Weights of a small GPT-style language model, trained from scratch on English Wikipedia.
Size: 10 layers, width 160, 2 heads of 64, MLP 320 SwiGLU, vocabulary 8192, 4.98M parameters.
Architecture: RMSNorm before each block, untied embeddings.
Each number is 500 + 25 x the weight over its row's rms, rounded and kept within 0 to 999. Layers, rows and columns count from 0. Numbers have three digits each. The size before them is the row's rms in percent of the matrix's.

# down: layer 5 MLP down (transposed), 320x160, rms 0.0833, rows 257-267, columns 0-79
# gate: layer 5 MLP gate, 320x160, rms 0.0701, rows 258-268, columns 0-79
# up: layer 5 MLP up, 320x160, rms 0.0679, rows 258-268, columns 0-79
down257 104:523488516502508493468490477473556466485555494483512500484499488456508519502519488492495506489486565507493500528513546512492465512503491503563534480436507532474545511517475501507468500488485486498503461497483476499499533554546503533482471521
gate258 103:525519497494481526502516489484473533459483420485492467500477482518510489479512463506487525548507546485444517512493489492506502489500529464510504463499502473492498508472513533510484498500548478511531533540501517485500496529521504528477535470
up258 100:496515483538522515524542484516516497514517488490520530470472513481462478474492475496509495480518511481505503454501455534502510474537471480495455463523494519520499504448513488552542514490503526481506534535511517499488504497531493410499520529
down258 102:503510490476454521488465502503522523503515496503509514471490556506515481521490519491487501511459502542498459491512501493457510537489557482467477558506481506493543442529471456530481534479505447467501489519486518469523468508471486467512507477
gate259 102:516432525510486525542487501501517477487519478483480530492497502499517484480502454490474500485486512482533490490508512500476493521458547522533537495463538462524502462466494470514492506520475459490490508503500525496492441472522529519561493492
up259 104:466479525510471506491525534454480538541492481458528453504559494493512449508490477469501494461499489500563511480493513481503473533502503491519521424496500510540507504478481497482480502528455496500518543499521495495487521475493509504522479452
down259 098:539494458489536526535521479487505531453538491513483496499498505471483501549514468508498491495479526494487472502468484481552568500490519468427451543519494490491539470521529491531513484470535516520502490488522530479495491517466490495485496493
gate260 099:495519481522501476480503523455498479527472471491524462492542479483521526537470490439523505460527488496555493511490464515506510528538492487580534509553512537492485524523498490475493482550512506457515515506496476528514482456472499493493466451
up260 099:455541533510503477506478518506464503510493500475533532501523467470484460497494524514542476518489495489469493544448538506479437478526532469518530500524486513529532446501505543502505462516531488527508499505503478532540506538479518522464500522
down260 099:510488489457566479471521487509543507518473497490504500471452537490495498514490484500482470511504521492480482467475507521493530467507511546467517504526487493505529499511527451505466494504495490454498501457469451555527490490491530514465476563
gate261 101:489435485526499488485498512474474510512476452440486503507476496514559551463471496485480522500535485519491509531496484525508454488488520471525540489484521495497512544507482518511497460493482486508493512512500479506488496448473546537458455502
up261 100:499493488520495503460529508444458522433497488488504499489472480548480545493480483495499492539519473513514494493497517520512478530508459476535511487514485474488510486498467541525516523505477520526560507482496452511521519513490551562464484459
down261 101:487485518437500471480477510540527511494520529478483519470543483467538483513531496504536536513502483498488512519522495493480466457491487458467483509496523507509462531560503504528496493494505509485490461506480492506529466449516535450517501493
gate262 101:515457493538489499508507530480472506486485495460498486487492513492500522465456535459478541517488504562506516528509524541500482546495506484543548479479498489507541509506486484486493511519519516452563469526501501524539501480504477509521555492
up262 101:432512520519521479498520530508483555534487499492487526470430461480523481544498526513502504529481521488482490474491497483530472535494524532542525503505521516528518481489443509508458527519542479504503481508497477451503490509499477542500489467
down262 099:505520511492524513496457496480486508499506523489512452471536510508472520510497470490542489513471486470508529540452512469507516482494464492517476536504427461479510504484509530470455460496452510533468487454494519509498475486511485477476497497
gate263 107:501545469486469508490494521498473505495494527476513423460545534507496477482521543510529517482486483515519506533492501499509512485496477544495519512499552530510443527515498474523521536500481521479496516522484496536504526546465484528518541517
up263 103:485539505483526509507487537519513449510531513471486492543525459535462465473491479498503511519563515473508500503551488498530486464516491476514505530496457499504460482512477533482481497477511473507502483531467529513485465477496524521520506517
down263 109:518476517540493484515495464494494540490489515522464526460526528486539516508497531472456524554451489515486484550503492489532501508514493498512527538468521522482512539500537509509520476494499496485478481430435507496488541523530492522477507470
gate264 110:533504474510531507504476480509537503470538519488500556540489476510469508489478525491566512496532490507489511542516502492507481460507521459468509499506533518496536493520527506533506501493533452506524513475501456511534504505521541497479537539
up264 108:489527448473475505510467518460507492538485507527479498455500532516513463519509503444489484466473536484508528504494494493550490518449539509463483568530479481493528481472510545539475529523495530500477488521528493494528477491529493483522473478
down264 109:496526480483489535508500497484521477557531497490463505499491517501526491540481485482460505470494513518489507553514482460578487504493513515476523537482501512503509525488525544488493506473498548463501475489513461505502523470545535516474496490
gate265 105:498499525499534474480486519494488500539527536491532513531524476506503490520502514435533532486542521469471501509469460483515522461540483501515518499532485519495470522531485527473477456490493479495480491516488483479498516474502476533436485455
up265 102:478514483549496533476487532479501532520546525489483468525474490515460505514463476465501518528497524514472523498510514518540539516487483519484456518506505487516481471553467514538472512513517499487483550493519534502507487466526497492495507487
down265 106:482551524499512488530516535528457536532520505436475512514469508463547490549544463501510505485500479494481478545509505500513491468450489486482468468515495521518544512528503520480509481453492445503507498500442482494503493469498532504486479490
gate266 110:469495538472485466497498501511534522487507533472459534509486480479489484529452488483494464491521515447534504506503535536490464478542525505485488519508479527493542513500450507512455517476538478477498508534471520501486461499501523565528485490
up266 106:500524539505488505498516526464521525501526508508527475514487466517482513494480523497457549492482501511434464504508492497521482513485424457533523475510503461479488530492528501488499489438490482512559494466513465497505494533484501502504505504
down266 107:491501515513512468470507472504478502508529527507528496489511507502538438518498485480538510491527500510486503534484492528504485527504507520536524477457473517444484475476493507482497486478484478502480496524504453502494497563500487498562517508
gate267 117:525470462503535532500482506483524504447533487496501446446449534503486529468524545535536511490472507509491503475491477475467498550501505501525539528457524534550503461477492473541500516502459488503504496513499518544510471507476526507508522488
up267 111:543492522493532498483538484530487472474487539499536533483470484502461490499495472512485468538478581493476483516534523506505501514504493503492516493526473474463501550507510534494506443496505515510487530488501493513510508495521493492522515514
down267 102:485474529487496482452505506512515525517493497484480518511527476522533523482484495491467518471537484504481529516517508494528517501478513492495512527524510505507491458509493539454495494491502477478490491474477499486488497487480507489500508492
gate268 092:478492466507513489479510453457472484467516490510480475480504498526474510532487513524476516506524514477471496476478533474472464571499505506517470515528489494492527456502508479486452566504507517529511463457483470520511512511482491481464487515
up268 097:508533491482517508530484523516524513575509507474505558519481488480539500466470487487489455493477508524483481496491514536519533468498502464485510504491528548487464497483500473483515473513505480455477542541510500522466476559474501482573494480